Part of a small language model's weights: tied embeddings.
Each number is 128 + 24 x the weight over its row's rms, rounded and kept within 0 to 255. Layers, rows and columns count from 0. Numbers have three digits each. The size before them is the row's rms in percent of the matrix's.

# o: layer 11 attention output (transposed), 192x192, rms 0.167, rows 3-31,34-63,66-98,128-130,160-161, columns 144-191
# v: layer 11 attention value, 64x192, rms 0.0956, rows 3-34, columns 144-191
# q: layer 11 attention query, 192x192, rms 0.0973, rows 96-191, columns 144-191
# k: layer 11 attention key, 64x192, rms 0.101, rows 32-63, columns 144-191
o34 102:122142185151115100136144168150127119124103143089102113084140140115103125149161100131086185127137121103139111158111164121140138129115157105112124
o66 101:105147071114107186124162125105117132123153113139158117125080105093128117093162144149123076137122116148132190126116073100092121116166156153184130
v3 105:138161124115132175121145123145111104177105104141080147146153101131093080131160133154126160162113124146133150129151151102097136132173097170118135
o3 097:141147109127126158123142128162151130153144156190101103157111118116127095166126092096120158118115110153107166088114112163116155107150145096146092
o35 108:098126124136115140114104124127105121111185103116146154147141124119125114082145140136148096151094168140124126160119087098107089154179136160162122
o67 093:131173112159151122121167104137151125110140166114096114125125100172119176130092060121091142120100114132156124107129121150134120128038149089083141
v4 101:121131144123121116139111135125124116077144118082148097146130129150115119134139187172187066105110113115157173137146121100152162104147102130117115
o4 080:117113136125140141127103166102130133153144119172112112157144149132168138120112167125124130133114081111110105107150112154136125133120134138124102
o36 097:108179173142154143116122138161130130106136081124161144133136144176136107135134108140127114099089137156126091134109140119151087171153116092141177
o68 114:137100118127115122145124146147128077140144115149136176109091097130146123118117108130110107131163114095066167108120090156128116125121094117106123
v5 094:097121142138156118098130147168168144128113164160138144131141142112139095087162127145113111124140096103130174124163123144161128118098135119127103
o5 097:138115139102088166171113130158173115110095169125089115116141121137105124137112074155132140141117154139119133138094125141127133126092117161098159
o37 088:139141086116112148138102116129136132104129128106089160187091136100099128147109150163180149119151119128143113154132116075109147138137151145149084
o69 094:153125154093186136142128172102084152120115128143156120099157108124164145122157182173119128157138140149064138104118143141143123126086101104183135
v6 111:131100083154191150114157129172133117105102115144132113167102156118156114179093150134145119134114145145153129101154164140094142113124121197117120
o6 088:139165138108120114113092111140148126143104114080136109136149115091137104128118102101104162128117084147141133108105112144171135154128149133165135
o38 110:138120103098121130145101135095103164123145101142094153157123157146106134109120112126155078121072177134136129137134109150134118148130069149128136
o70 104:130135118123089118107172087106147102140149152126111138104143114106125115135131137101107180093120149143146099133143132098133101107150163142120110
v7 098:163107112138102152104140117134142114125105086150128133133160137101136147133131169157149061171135142144146127098129067135117106135126121111149148
o7 078:114112117143142112117149159183173101189138116160104167132144157126142154152127119103082108164147151125162144156123123162149113143170143158116118
o39 102:156142084087132113140110118137167108146127159154118101120147147160194108146120128100133096129123144173125104099117135147110130188120089134118171
o71 100:105144144171137122145133135112102163108117171141127107141137120109118115112109102142148149131123107126092124156115178142131132124161118140137130
v8 097:137117119157142133153121154141126095129135118167156113114145094088118095130151164142123133117122122148126122099142081129133107105133125105138144
o8 085:122123154128147089103121123156111167115097126060129129113150140151149175121145107178155185171126139125114109115083125110167177128134113133096165
o40 088:133122175147105105156127088166116134113129126142153106108106120098081136124137120095142148103164169102124163125105170099094147139139105119109164
o72 103:172097125128108140073112118129118146117118132108099114126131129142125134139116125117151134070080102153162099167168131166107101162097120118113083
v9 101:116126124074109143145152160131158101139136081110176102134121115126158154070129120123144106109084179119118164171128130124114124124105113164151179
o9 076:107123135118094130156103145123145126116171103107108135154158134140091136152130152128165135152142175095132130122143138117126080109112110094130120
o41 106:131149138133095122084134071131136136128171149145133091152158154137149088125080156125149102108159132131124097112088141110116116169200129137117170
o73 108:150154149148153126174129123162097130110126151112064104146126131126126116142162065119131166081142131146150137112140118171118128112130164132151095
v10 093:099108166152135145130117173125148132177124123147178147103116148150139123116115119119133147153100145152098130166158112100127123175158108157136106
o10 076:114178146108118139167137172161098160134149122120169131114118128094155086143150144128163139156151122113127144137147150125154108111140152158092162
o42 101:162099108133157174109143166165156157102089177106129129124119073112097125135132133103134138107120156112130130149124157129148150136150124157110108
o74 114:121147140107122089154127109148126110127128069120127144126146172115124175141136154167129095098119125166126124137115133144146116100119126128156123
v11 100:119115090118174142142129146136161141126142152123128124143122133153111102103145139155121109170123105131110125163105142118122115103101151132127111
o11 104:144162097119184188144144106123110172101154134085104120163155134136085156133106102092108164144109098151166134138113096123175118141115167137139132
o43 081:102132143096124099145129109145116105182122116121144115083153187155160135094118170162133119125160162120141088124161161190165093110136110081163119
o75 101:139113142121135093107102149162108156133081128128117109113109072092134131143123109186149165147126106150127177145108131135095114115112117147105133
v12 101:167101120132083109128091137100151131093122110102122123115165067143143140104119098099149115143103098156105111105115078175129121167153124110174113
o12 079:166130128167143107129138137082116109123138130110157135157128120159125122143154151109091107166125134090136135110131162109108132128114149123101121
o44 097:091168125110110155100116124071139124137118132128148133133142135138119129094152185139151096112151105165153121146131150133149085143158087153125116
o76 100:139092140138116119066167175131099122141144118126123134079109136100115098148120139158117127110136146118129152199152160091135167111107097120088120
v13 110:079096123135100112146143154129103116120118143081140162121123094156090113115085113119161061120132124119118125113115147111104155104146104126111149
o13 108:152155139137132168143120116089106135141154124122138169182099114133145099079125146117103148128117130176136164129146105120148069097092127144142170
o45 093:116086099127155150156084171094146155181147136153131092089127131117130161158072162119135134134148138153120156153105121143131172182122081122098120
o77 092:088118146133149142077142100173107138126136127093135126149160132116121153155159172140169123133152106132095117115102152169112132113149134125081114
v14 092:126131124164101121124120154131134135113117138163147153127084135075146098190116115134136095150136115105149171132113156093169084128136148115132165
o14 094:117104097131100137126112143145158092184098140151126123142123115073121102159129119109125154129134117132123123158098112142114114146194118158125128
o46 090:158136177148168108107160130149086187089102127144151113115091167167113113107157104130090136115118146115128150114092138151118137131100154158163127
o78 087:137086139125102075107112120125121118117110095119106142130180098152133117111115099107096117138121122128152128122165132137095142123113122139108100
v15 094:146137126091116142117122139156105107100107120131144165134161112133153111169142156130114125113114129158117104125112160134166130147126143127109108
o15 097:129174108126089159152120129119100111115150114142148095131119143134136154145112092152132103120138133118127146139111151155164118124164153162122116
o47 086:134143103141141161181148106147127167132092100123141139135112105126091110135154154101122102128105163133127155110135123088168130080163130127171133
o79 097:100116166111133106085101159092138132161196118094107121166135142128140145117120218147130150130155098120127120144149091128095109148133119128129129
v16 106:194108101120168131140193099108154138130087146144150081141147149143105114118160102151121119142135103155141139091071149117114146131124146098120183
o16 083:152156126125157160149139126101096152130135107096137166166134145149113151118136137077125131124100080168146175148127125159135112148160139126112166
o48 097:123146179135100095091103093125130094108158154145140128166158130128156127112132117137182134100116145089097137128109080119107108132120104153138162
o80 111:084144117100109161133136156141128135148127092065142113102102134097128116141114170149114095157116077154119140143158109095112169114113102119116122
v17 106:139147109109119099155134182108134162107117173110147116127127121130107147108118132129139141165137107109117132129146174077124127132144125160115158
o17 092:099140105152144153102109125102105142159136108112143110142122193161137161129074119066146111127113098159094105125092121133122147144160142102136158
o49 090:118167139160159091096156094105162105175150100144148117084100118108123097162105112126131171103172135099106144148146152176126126126168132103139106
o81 106:143105162112110131135077155151130111135096136137136146128128100154160111120133127141129144101120169141115113129158125134136117126109094158134097
v18 101:126130159155150124111106145104113132133104131102117147145114128191137113092106115132133125127168112169109139150151120119129125107157141122165115
o18 078:111095144113111134112108150109114089142158083097122109155066116127121124139144168115135141143143108113155134111154063098130152108085140130083108
o50 109:131159129122136142118126116086116136143122147108139160113190103098104150137108179139094164119148103129109117142169180131129157132141148127126081
o82 097:151101140134086108171151111130137146129149115137111147112119128151153100120133115142150158114084205121099095114108165149164113133134094142148165
v19 102:124132151109105133117133164139133138167099128084113159154168086158072157094115125139097102141121163144154103071170113139106146158070099150143177
o19 085:140148117154134097120146081128131158095125133140079142123145151104118097148123104087071121108118127115151138187112147150122192136098102166111132
o51 109:103082120114089116121090151074125085157160141130159073089118085092152147166100127152146141116108171172159153107120158129125137129137109166182108
o83 088:130159113114127112140124132157156157070093123166111144147103139153119115096155154155124145125133095133106123139132083120106084160128151097102176
v20 101:090129136157138107145102135128090114139112155139088109101111095140108131175103135089114116097130145168137164107159103150139132115134122169143112
o20 082:168086169133118095091163093152126141165132084127107154138148147171147130133144131158165148181132128098144094111165139145106151149146085126168135
o52 103:097125071125127147150135151137107137160106173112084099116112123104110133143139127093090122168118109150101108151133126162155114108135170075120108
o84 093:134116197151114103161149104126123141120140109136153116141147146147164113069114123115148133101134145126117136118116146127123178103146123149142099
v21 099:097158113110110125100121134168101146178122130151113122141142097104124196109107115117177154093103144132100115149119132159110138140126170097106135
o21 083:136129115087123143130101104153149115149131103159095141086124151123104118140113110177100157147136158068122080134130117134122113102105112096122110
o53 096:089116099151095131129139167097156148154098137166192138114144113107127114143114118116099133119127102181135150119163122124136106143163154126107141
o85 101:102138092134125130137139137155103064080112140091123104131108104150137125157149091159124112141147096134149116105130139118144142138102094099125136
v22 102:100135131106174158132137111145132156145138096115168165116089133188100135152166122111141113131130110174155153105130092170125108168121133154138150
o22 086:141116104155071140103201171113129115134120167165129124107134132124131149144119145124128107120148112138112148132097139123103143141119131134107137
o54 103:086078132130123136137103096067089107161167130130137142122161105120194111103084118152131093148143149155111094091204188152090109137168111159159100
o86 100:113128144130147134105096136173097139170101152122138120129132151110152166143147093090152117086127107090137135167083103126158104139172131131166143
v23 096:116139158164167170136125154136107123152141103131173097162173137171148150140146101118141137135120171152116132133129060099130097149143160121167133
o23 084:138120125139135115107108151151128134101110117113134117147132104126147103117138128146106088103106111135171172145119162114120107139127120124172121
o55 089:162119154153094128141131097140099083107094112137147116151113159101136141130182147122136114148114073104138088101130111122136079085080121119119153
o87 092:124101135136133095098132138122130137144121142126162125119127093191114113120122140130121169112157133132073157075138158140158185133125123148138113
v24 106:144106145106143137157154084132146133121112087173153130117145099124097137153136151165150105147150131116116116158173110176128157152090092105152091
o24 111:091115126119099125155134132148132124127122109103159095121109125166103128100123157120122120128149126107107125073145122134103140107137122136089126
o56 092:157125092123152129126156170135147119098131085137109104116079149152127143155074131139147111139114180177108083092135130115143114166157080141117141
o88 086:129136140137143131085105120122105130148124156114095118153129085130120124116158123071107155132114081132126154128088143118099134106107184135100091
v25 113:114157179133106113142116139131115130143133122160112182123099131125126155076110102119108160108114103145157161125121160130116106119163142147102154
o25 086:118114092132129178104128162143175101136171159139121127122149117155139094149109135130126107131098101113135129079107112155135097164126135110105131
o57 119:159130143111114120123135111128131113149105133147144140170127093085122165154109123125115163132120149097115173142111160100084188107137117141111115
o89 095:094120091121128132158140119120138123148137145142170141148112152143147071121133128130125104139146112150110111141148099142119091142146128152166133
v26 100:161065134134093115130131092142134102114146144147102112124130127163084146089119156139098120142143136132084101102161178132106151168126168124159129
o26 091:147097136159166097119084116158126137149115110138087124148135137178118113099118135106140149119122172144163142121093199111138098131182113148109103
o58 097:084149075094155123141121113155108142135153129125151157064155078134157117134082139132114115141146073157112143119135114171072133129166151105072094
o90 101:160138126140133093126133132113130128104120153139158133166089159139116110128129141109097084146149129087161118108130100129150133104096076147114146
v27 100:108147161155087099145127125126109128136121177106144146123150120125141101103127091112104102119161141183111101093168164114132120115122107166091134
o27 090:138151134150131120101096139105131121158111159072171131109159149129153134117126159113102133147133121129120088154137148114123104152100117139099123
o59 102:089104094110146123107139134137120140137123120132109139112115100123069172152154144160156152153096150136145142139156142123144147127180141125175126
o91 100:122113156125121146176113101122137104128124078140160140197081135169129137157120106145155139074114098119114146163159129124166108075114130154146132
v28 098:115149121144179144131119114151163127087160113095083160076071121111107144135120104162161124134127137156143113144107095122195106105139116077092109
o28 089:140087132105098149145138150082119144167131157146112097165136112160118149162127131135142148110120125113114126117154202149095119134155159153120112
o60 091:127139135103112113093147167122133127129132160111106155160142154159152086143148129128128139151103091116121108131136109063131139120065122146156100
o92 098:155125104157125154114145124112140106124097119126089096129144113118095130119124117115128115142105100130146146130084171139110175136148128102085115
v29 110:137125122143138115106138110167106161178135135133163111096106142126128116115141147132088162145160070101089130123146113155131065101123143118115128
o29 082:148131152167095123165113112162154143080075123140146165104149092108113058138105075118100154126125121098066161125103140142080112136135094136127127
o61 116:083135145128149124131129141116126079171115162123101115125166199154125158144159163130106129155129108125131069139124127150176125115098147088090110
o93 103:134134081070088138117189120109155145112127137152132135155127097122153084123116140147142104100150178124144099137157130139105116131132157139151097
v30 117:108141122140143134110169127083129106125148114123120097093124125140146153123098125134161158085098113136135124142110166116109141181118135102107121
o30 079:136173148116135122139154150120132123169086116136120148135089116153178173155148081170086155117142145149120124113135143169150126152131148167180131
o62 127:123139151150136102090126146122148147159178144139122084127142136109102134128074148140162149136124136108122129137087110074164134133149095105111141
o94 098:180105106144147139113086075125109139120119141148093165152145128122126113121105139125131136130113134113163131123121160126104125095141082159132128
v31 095:138098128144103123107126123124100105116123129136065164149167108104129129167118108156122068157114108129132145138094105117107109112120132103167125
o31 081:123115165160106112133139143151142155142139084107074092157161141129107107108101105103087111136140111127106106141087139128119123139137098127190136
o63 092:150152112158116106111117083139132138114141128136169138183145130114143148092153140118133196106130094113117101096182131119119108108101154135079121
o95 108:129140153115141125153112137141163125120130159152085130120127169125139116107113122138123087148092119167086115126110151149143131137133153124142138
q96 058:131166121098135180154103150148118107155144121103138124157162139127139168120141123140156145134085128130147110153117172109103166108082134147169079
q128 115:118125095166139121094127138127166081110139150130132127175139115156151103130133127129111141134120148112111129153161120109134168103117170132153105
q160 084:129114134070140177157086115147145177135108096048100132122137115133134127136125143098132158109143103136150117125136148118143118135123087107172139
k32 100:140122134156071102097138134153130114062121125136093112145152126146115109077102151134106156105136120138128126104160105084166162138110127146161101
q97 057:140128099107125140132109127108162121118121119132158120162179115123104119126145159122129132111154122114148103133135088105152163130103143172125111
q129 071:131141144152131179140116140111090160149113120112098097143128118113124140110133129116097108125135110134145133193135108160146127114140139123134153
q161 100:126121125085084156116113155094092174144139104126097104119095133115101162140103108150155124151111132121170140133133143132122171102093142145144123
k33 094:129112170141083122145091098121155122120120139129131122108126149140109114111164146118100102165169151126121152108121113078156137121101116118153113
q98 081:127094117131120130147115134116114165151166090123118141116119162131130141140133137086158133122111127111152103100121147158165123099104122125111140
q130 088:119137103070113119142136139113168123202142132138182167075096132159105160129135106131135123148102131087161121082081191163168130102105093097137096
q162 097:130135122125112146087168094148110139159109119154118167146123174127132149130135081166169129156120129114087124131129158134104127119100100101148126
k34 089:127133141099130123138092061115132109131093126122130118147101123117122120175139113118169095152138137104171122140141136159132114099146134119136140
q99 094:141166160172154128143145136133158116084168110131132133118161108135132107130168124120125127105102118119121125115113088108155125146177138117130096
q131 096:137106125142119104132151141135148109120131134148129143153142110173146128100133109120082117139114121144099146142189120102138176100111155112128106
q163 084:125153118108146151160126115130144121054130134079128124121157096133098121102143144110116189109148092162135129107123094118152126130160175162099121
k35 101:155126127138103106108156131159133148137118100125117087115122110123117142145130135128097149132117134143145166101096118099174161098120131111100102
q100 113:139146108098143131118140091120116121092109159118088114119085133116163082157129116139115120173110115082121070118172148144110153097121111099110179
q132 087:161157144114172139112091110129099175128106146132112143139089176137143127137129143108114124121100135062136111141151158163099122137116138146126140
q164 076:106140116134112137106130104129109119144123111139112159115131119136150143148101087157153093145121153102135109112149160175118076094143114184123119
k36 101:125082147100123132155153112107148055120135139096129138109133132170088126128204104156157110136153108117130113140108116167137086138132128108108135
q101 102:103108131132099144152096131145093132121138125151116129098120144124100162113150143161147101148140088133147148157122123127146098127148110138118103
q133 096:106112111125140117115113121125058148153166125165142152082130141152169170124105156137147127129158133094136134125145164142109099125126095117129136
q165 080:101116136121104136121146121155103144193163108155142125129082164144114121119150171135135130129104154109136101111140127158110176088132151142162166
k37 091:120112138115096109142096095122104167093148114113102117145150121117141127126143138161154134139144141137141118128104109103106101141073131106140068
q102 101:131162161124139148147125140136076121119113116158137158126109120142125068124125075137161128154205108169116122159123138107113116127118113114137123
q134 084:106132176153107108099143144155155108140133113124163139145165148149149119088153121115112118139152180094119145135177115094096148140158110109127135
q166 071:140131099137103137181095122109131126098129120076089125116124142116152102135140133149112148117090117117174131142111149092155106122134123121088132
k38 128:113137140099145158166116122099119068126127180123117191150079124137096153147149101101131097136135105118129130170139124184113092126151146139120141
q103 108:146110145118083178127121127189153086146098108138107107144135102112095155115139120169129094133150110132168109163128115093121184116094179107129120
q135 127:144103119153148117134163159138129098128145135124110137150132101120121112096107139153097136116157124158097125146166106075163169104122184147083133
q167 104:166176148093115137170127154112102113077100149096115145148152046117115144091087162124095139137119120148164122078098147096139138117137147162123114
k39 105:133126127117136115144106107091097160146124125141154144088142128103136123163164108136214134126134120119117125099104130181086111112112087118162142
q104 122:153049152130100083134167171097139185162109175160137142124143093079145154109157134151157156139136140146113129118104138110123134082142076130135139
q136 098:119150163156138108159150136093183121135121175129154122080160142136144148150093119107152148133115102136123121178127126145156080119162143160117134
q168 082:169140199155129145161105166099121089149123155139105131102097117114115147115136143110144112127168151096147095162138114146105117151110123132114124
k40 090:122115153140131108137164120131099084099123116116130113156110087133157093150150140118110107133125154113108136108091128128131116119142142075126142
q105 118:155110153121094135133203081135131155122137139116155120119151178145112132116142132107122135094104141170124156111126097126115124112108097123124073
q137 096:150111104157139162155130118112188162164153116140141118133167122134131132067127169102127163125119127107123118104165148175112087123130131146177158
q169 078:134209116151125109149111165135082124092161148150128110163071090170168136156116151130107141127105125127158114107145150117147135133127152133162122
k41 091:085108088109173136113127134127126136141139131106118165087129146099101115123124119159145106132134151110143124133129138149128154147148146145116128
q106 123:124129158142144089135149130174094155172119099106151104144149120117142079132171129174110131121167109114119121128145107117157174132130126128121136
q138 090:119108108157153135131136152119108168110149134157147128123157120099137088134125183139124132152159173078103136117175134139143185118121104151122133
q170 096:131088145116082121096129109094107126166138140151158111130160127096121166108153158132132146142095141107148146184142143159119146128109144105135141
k42 088:133161147160144121114103141142151093197165075121157138134109154155140099122156116158093146153144105101148085164154156129147129112149085159158085
q107 106:128156151110135147079106115151124141178154125115093139123088124111145126123126114148173130139159160138123151181130153139107105152168124129120162
q139 103:181120106070090109117107168098126104156146123111136137179085123121124134106083090129161131165144138111197172135095140161110139126114103115090119
q171 085:156142132104117154106127138145131111125172090156190132157110128129110111152113138125144130088114157111131087119175144153117099126160095128140123
k43 095:123126111142121121114129182169124146116130133105110106127166111139149132117115154126088181116157129131084192133161136116124133154107149135140087
q108 109:171093165106152146118137121115139121129100146147121136177136123137141124078106089128166102122155095151170131167125134160120153142127100126140114
q140 111:162136174075164153141123103131102130110102116120113167094111135091137139121115123096165167094151119133173129086107160120131076118111110166106164
q172 090:091182089106111117137148114105136127164095151114132127123143131126121138144135086147148105129094132161129174122101126171080049136130171110134145
k44 111:110135116166101104131141119121158137087133160143108093127166125137106086097124123134088154102129152145139135122128107089163168128135153135128096
q109 108:146110104125110138170140104112128147096159104131076168143103161116143150126143104134134127103113093151167121096144117101187127096144163153110127
q141 103:101134141107158099169146132125127105131156183149087116126111176170113170141112141124120148123170122072126142117197154107158138118088100150115161
q173 093:106121146040099132115105160121094115104115158096175162150113113139183138125127127129116139129119124122109113111135154144107102157120159134088149
k45 096:110126154145128154137124118115091162123119097121112114128101136134093100153110084121121105122120142195155133115153131129144151151156130088151088
q110 115:125104140145152107119131146105158113107097110139086120142145143163163085113113117211178109112105119167107118111187128146094110108130124137146125
q142 106:144087124185130104082163165153130121146123128166133147120136155116101084146084103089117163144157121144132131115171101120098131092134083108138090
q174 092:129058155144132106102150145129117129120130140149163173123153095112158122100098128146091127151115114132149132153131135101115120151128101132075074
k46 092:147105134102168129125077146119133125138148139125104096132096097129116148157134105100123127129112156097146150102138154153145130158110130103148179
q111 108:154140114153105098126138122153126150180106126159121128101118123135109146127154137131132110087115135131103121132130148124140153153132091119128133
q143 101:117112089146106120091138132145118165165126108149109158084139140131155145102116098114132110189080144123096155148155159116134135128168140121099158
q175 093:102167115121124107110139101090123108109169132122103168120143131141131159106124145128146154108140120125138113100164173132139125096085190140152117
k47 088:129150116063156114173116102119156109139119159135142132109149105093124153088157073123146101101137101140160110113124120177123121087108118108100134
q112 062:106060090094157127104133127124173139125148142120152105123108158110147152144127124096130122146130139111104108098125137144114092138127139136087164
q144 157:133127149087133140172098137133105162163111141124118140094114138103101153133100132133136103100111107122161111083118144166109064131120120125101138
q176 088:092124110124156103141154110141147094154160115165147125115124154140108106119130085128136097105122126122103127112132107184125097102183127127122155
k48 069:124124108120152176106127132100144084118114117088100123165137102131139103141181077131150187102137109110114118114208121138125155119149130118175117
q113 074:132109087090148093098133155151150142085143131080149148088099131113111113142107170117138112143140133094135110078134173138150080139141117140102160
q145 110:113096145059144141131106112119101163162119115119153119105099122105120139099134111135165140131151133126172102104101162154118083118138126152113168
q177 106:124162114117154130120167103155124131140118133102117131132117142139121134159118078123152119154092094111119134065141163165170117119136126144105137
k49 089:147126154107128180171111118106101096127090151108109151116127089116144097135138089121140137153100105153121124107190125175119133133139105121176127
q114 086:150123100099156099124095111119126148132117138097121121104114112121092107143131132129143149146109123103130101082147143151175099109141142120116175
q146 078:161146137126135119132103106108151181105129129110107101098114146072082125170102121109157098122133114130142122103133122151144097131141115131125132
q178 090:128132089112172143142176116132135105095149146114149137143164127121122074144139134108106153127148110132106135085166117142139120124160127126117146
k50 094:116154139108095133085168136142138075126128091134144173103106130136145145131176052156169120121092123128118137106091138192128134115134115141132155
q115 095:151147108145132172127162082126150159145145117125146176137186138078111161150134123102131109097134114155137083145121128122112156185125135174151105
q147 092:117136120149117121170126121110128104154088099191142129153097077117127104154137095126140152108149138133122145158126103115147101114111125135138155
q179 072:135090123128137134134138166108101154113089187153120129164134139116123095132140119167111123130124148136110152192100137098105150124101139089154117
k51 087:145102091133114121153151202158149148119120114179127132144143128162096116104130104129138102133123104115114116129116131104102119126103158131077155
q116 114:160153103102106124104133107133147151122112148146140120105124123164085101114129103119162160159115119089159138060131124115147127150116143150129146
q148 104:092119132057167119121123144132147169125094091115148139111118127141134137135138094135166110131111110109101119101097148148130073121145145138100158
q180 080:110149128099129139141129100126147160127156146078138165112051181130108158157100121136151177148102134077127144113132110141128100115115121147140154
k52 083:167108141145082091139173102123133131151140159119134129121150163136141176143107145089141100107103108131126105136163090102130163114112087152119165
q117 115:139108138169134113201106135143107119134107129109110138164163130083157154134149131122106115086133115172113130171112164119146136125162099133137124
q149 085:152127135129143164162094123143113117148109161146169163117102107126129057096110163167140111129153120144129173159118083145147135122139136148096125
q181 082:129105142125161121159057110085126077096120166128075116151120064146110098152133120149126115103153132190119134128121143102116145153128123152135134
k53 104:111101103134116129119163081178126135079143124134151111158207146150148139096114156149112124084130134155112135165172143082162137117085119136119103
q118 108:094093116151109097104114117103147110137094109098106134146129150124120157137147090111163116129100130095141127145126128167131099123138097113138128
q150 103:126107167067123134127087107132084156148122119101148162072127130095131106128100110163188080155137123124138115121111141134150085122159142117116140
q182 089:099137131147148102073141090106110136197150116129139159155095172129129147115103124108151108133110141092119105140107148165090162141114106129147179
k54 105:154128106113157164143110130102127122149122156135143141135082151138081140147131105110135147114152138113101156096103134166112122125141130120152184
q119 098:152127129118142116158077117126116153137143173112176104110094123109135145132126122131144107130104174091116148101100078146082129110152106114116129
q151 098:162129086141145103153170098121121120114109146147093133142065122167106113146140144132114126126129112146130146136111085162103118106103109158110138
q183 079:109091173140131178121116141142151100079107163142141148123135101144102160161133125094138145126109143142101148145140110133075120114118086121145142
k55 131:108151149099165146116123111133131117146128133108152178129112132124115160160143061145192120154120146139116138163121137167089106134152120091140209
q120 124:071150107149103147161121103144092115130094120090144088094091122162123129140114098115143171155112130138092131127165124119132170158149147098168178
q152 099:133105138127150140167153142091151091127071151127160156136096161131128139164114149084158125130108092117122100104125104129139118065143095159129141
q184 090:131155131113111115152152169175119059149094134079110153148119101107128126105198109127160111111156113164152116117112117083132127171108109118128181
k56 091:147131168128116156126104138109141159130148105097152114087103108132081121159126151126081148115106142136114162140131114093088094118111134113153147
q121 123:106110109123094149126134172103154123118129124108102134141111108188147114176127148178145108142121147122111115139111160114114146155104128139096138
q153 101:179118116176116146173114156099096168159163141108118093143149129129099119133160119150124114139136148160115087146122144147113099134111091166113109
q185 087:109104151189125151142103150140132126141134136140102173162114128165123137115125119095128124160110116158140147182125159170123158127101125133122097
k57 095:128113144125145124155167098111085143111127110150079116131116110162115095090109123125101101069132170081137117168102129093140137137119150142146165
q122 101:118149164142132122142162157140123123139108104120111132148096097123094134142106113217130143151091108119085131158101144116131100121127144153095103
q154 110:095112117150126158142122133168132127108147091131076138071158119129116086078119138113090105137104128103140093133110104102173169133129092111148148
q186 095:190101119112096194159140139105159126091167102136155128137137069119086101116127135127122122117110109178128154104127095092106118098164127114098143
k58 092:132148125100139185126125090089168103158104134111126151138119128122133112140132100107138124082121155144139159108160104183130167181157164126160135
q123 109:182119127113113133175106125098097103130113148117140145112121099146099136089093112114150137115098112111169159110106110083132159169133095133140105
q155 099:138096111115158145129134148106165141129151160100149137149144087101132079153128109131148163125141151142136106108099138099145129119139134082144130
q187 089:112106176118132111090112114113154166132106100112107106124135164147175129142148144152125090085169109121158112126145113130129108119121150079159165
k59 090:134138095108156137104143119155105139132145136102121165165110116148148151137138111148115113151092125109079106099121101139082109127139129138146158
q124 112:120134117145100105083190139113176135112146113139136130125078139152139152121159175109134139149152103123154136101124138120147088104124082100102120
q156 105:121150126140128122088106141108128136097100135142154144125119174156181121120125150055110126127118154078094159089130155137104132115136104185127121
q188 077:130142133098127092145137102144156065091109118137104139101142118155152112128115138120184104121155118169119169113118123122097150034135106135134093
k60 090:113109143069115122102139119138116110129151115165147097163164091121152095170137131148114096095101119102118172131105168144163142143121106131135135
q125 121:109097143143137123119128156149124095124163126166127130178100131092084108140104128111141106104139115123136134177134126137135121097044133141157111
q157 103:120109095095129113114106140172125152125126179127133123129115145136131139166101168124143117134082134099165057170136163134114087166088116132116116
q189 084:083077127171112153101119098096114168152131158121132091150122146143126163148115108113162136125140133116141128104163142095116130128135133153141140
k61 099:179132094139119120130112115153152130090105107119130112132149119099142143111118181129146130121141079114107148086170128126128130141104129149150098
q126 107:136143164131133156147152122111109147149128143184142118119117101151099147138134163151123152118119115121190089135146083118167142122116119097121113
q158 106:125146131112110119124150151073103121149138132126089095135146119128166135116104134101145139144133136144139101134127148116107125067158134171106092
q190 089:139103126114132120123142122142098121147126165122136184111133156159180166114096131136116170161075104123173078102122121161132098134153166147131141
k62 083:061117140130164121113131112170121125160086155104127152076169129106136086115146125088149117143152120113102104090142091131125120148118128127128097
q127 110:152157138154139091154129097140115077153128151195096152117121161157132152126147152109101132094132141143114117154126130129108152151140086095041155
q159 107:142136104174099108086160097141134116102112132094133164156149141095121147114164113123109148103127086126117116132131120104118125113145138128101135
q191 084:148096160123130155132114109142176137114119127120119157143117171075098135154125119123137152171137160125098140132057124110120190133118126142123170
k63 076:114167142131159145121094187143131141147135133105115157124155125171107170131108163098111111114103118105127099107126128129171101127152124126152130
v32 100:120194132159157102148101123109140140131116116130166165146137168119136168131111113079139142169151155168098180134104092101141123158156143129091154
o96 102:125103129104147125141132107147159130139150128104107131095191141124119111118079133125145127152119103178095136076142131137123162138142194134118145
o128 105:166134133106119108114108156160129126143153158118153140108097154137129127121141156157126204097102144139108118124143159126120168190095104095134109
o160 103:097137177167150141118157120115097173172088093139140115138141137098104112143136150092109090144113138116128151173096117124111133109099129111126081
v33 102:123111128132106173176172090144146102147121097118150126102153127111137073188152168099101116152150117112109126162088139148073109149099117135156133
o97 097:133124102145133140111145171141126102141112080110121119189096102062110142150120111132111124100112109155117138109141131152159111143099143116127156
o129 125:143093106125141133111098133133161071121130165107155117100114123130136131119100113135109116101142164139127085085133133108144133118160127121119126
o161 096:144169111096130166122101117149139115075116133130142156099155108151124068141150145122140116133122084127114156064144107138181087105171157131162146
v34 093:103120129136115160130121125147153126143126135124114155078114129125100168093130112125127124144142104150115121180080129094124085107133156158123157
o98 101:121123168112129139124108124145168167123110117172121139122125117157108133124093103141121132139113116112106152134114137081085114153138142151170163
o130 117:111149129116146108134143144088161094105094177110153137129143125124156126165095151112140133112135147153114114154132067108128127089189120149064136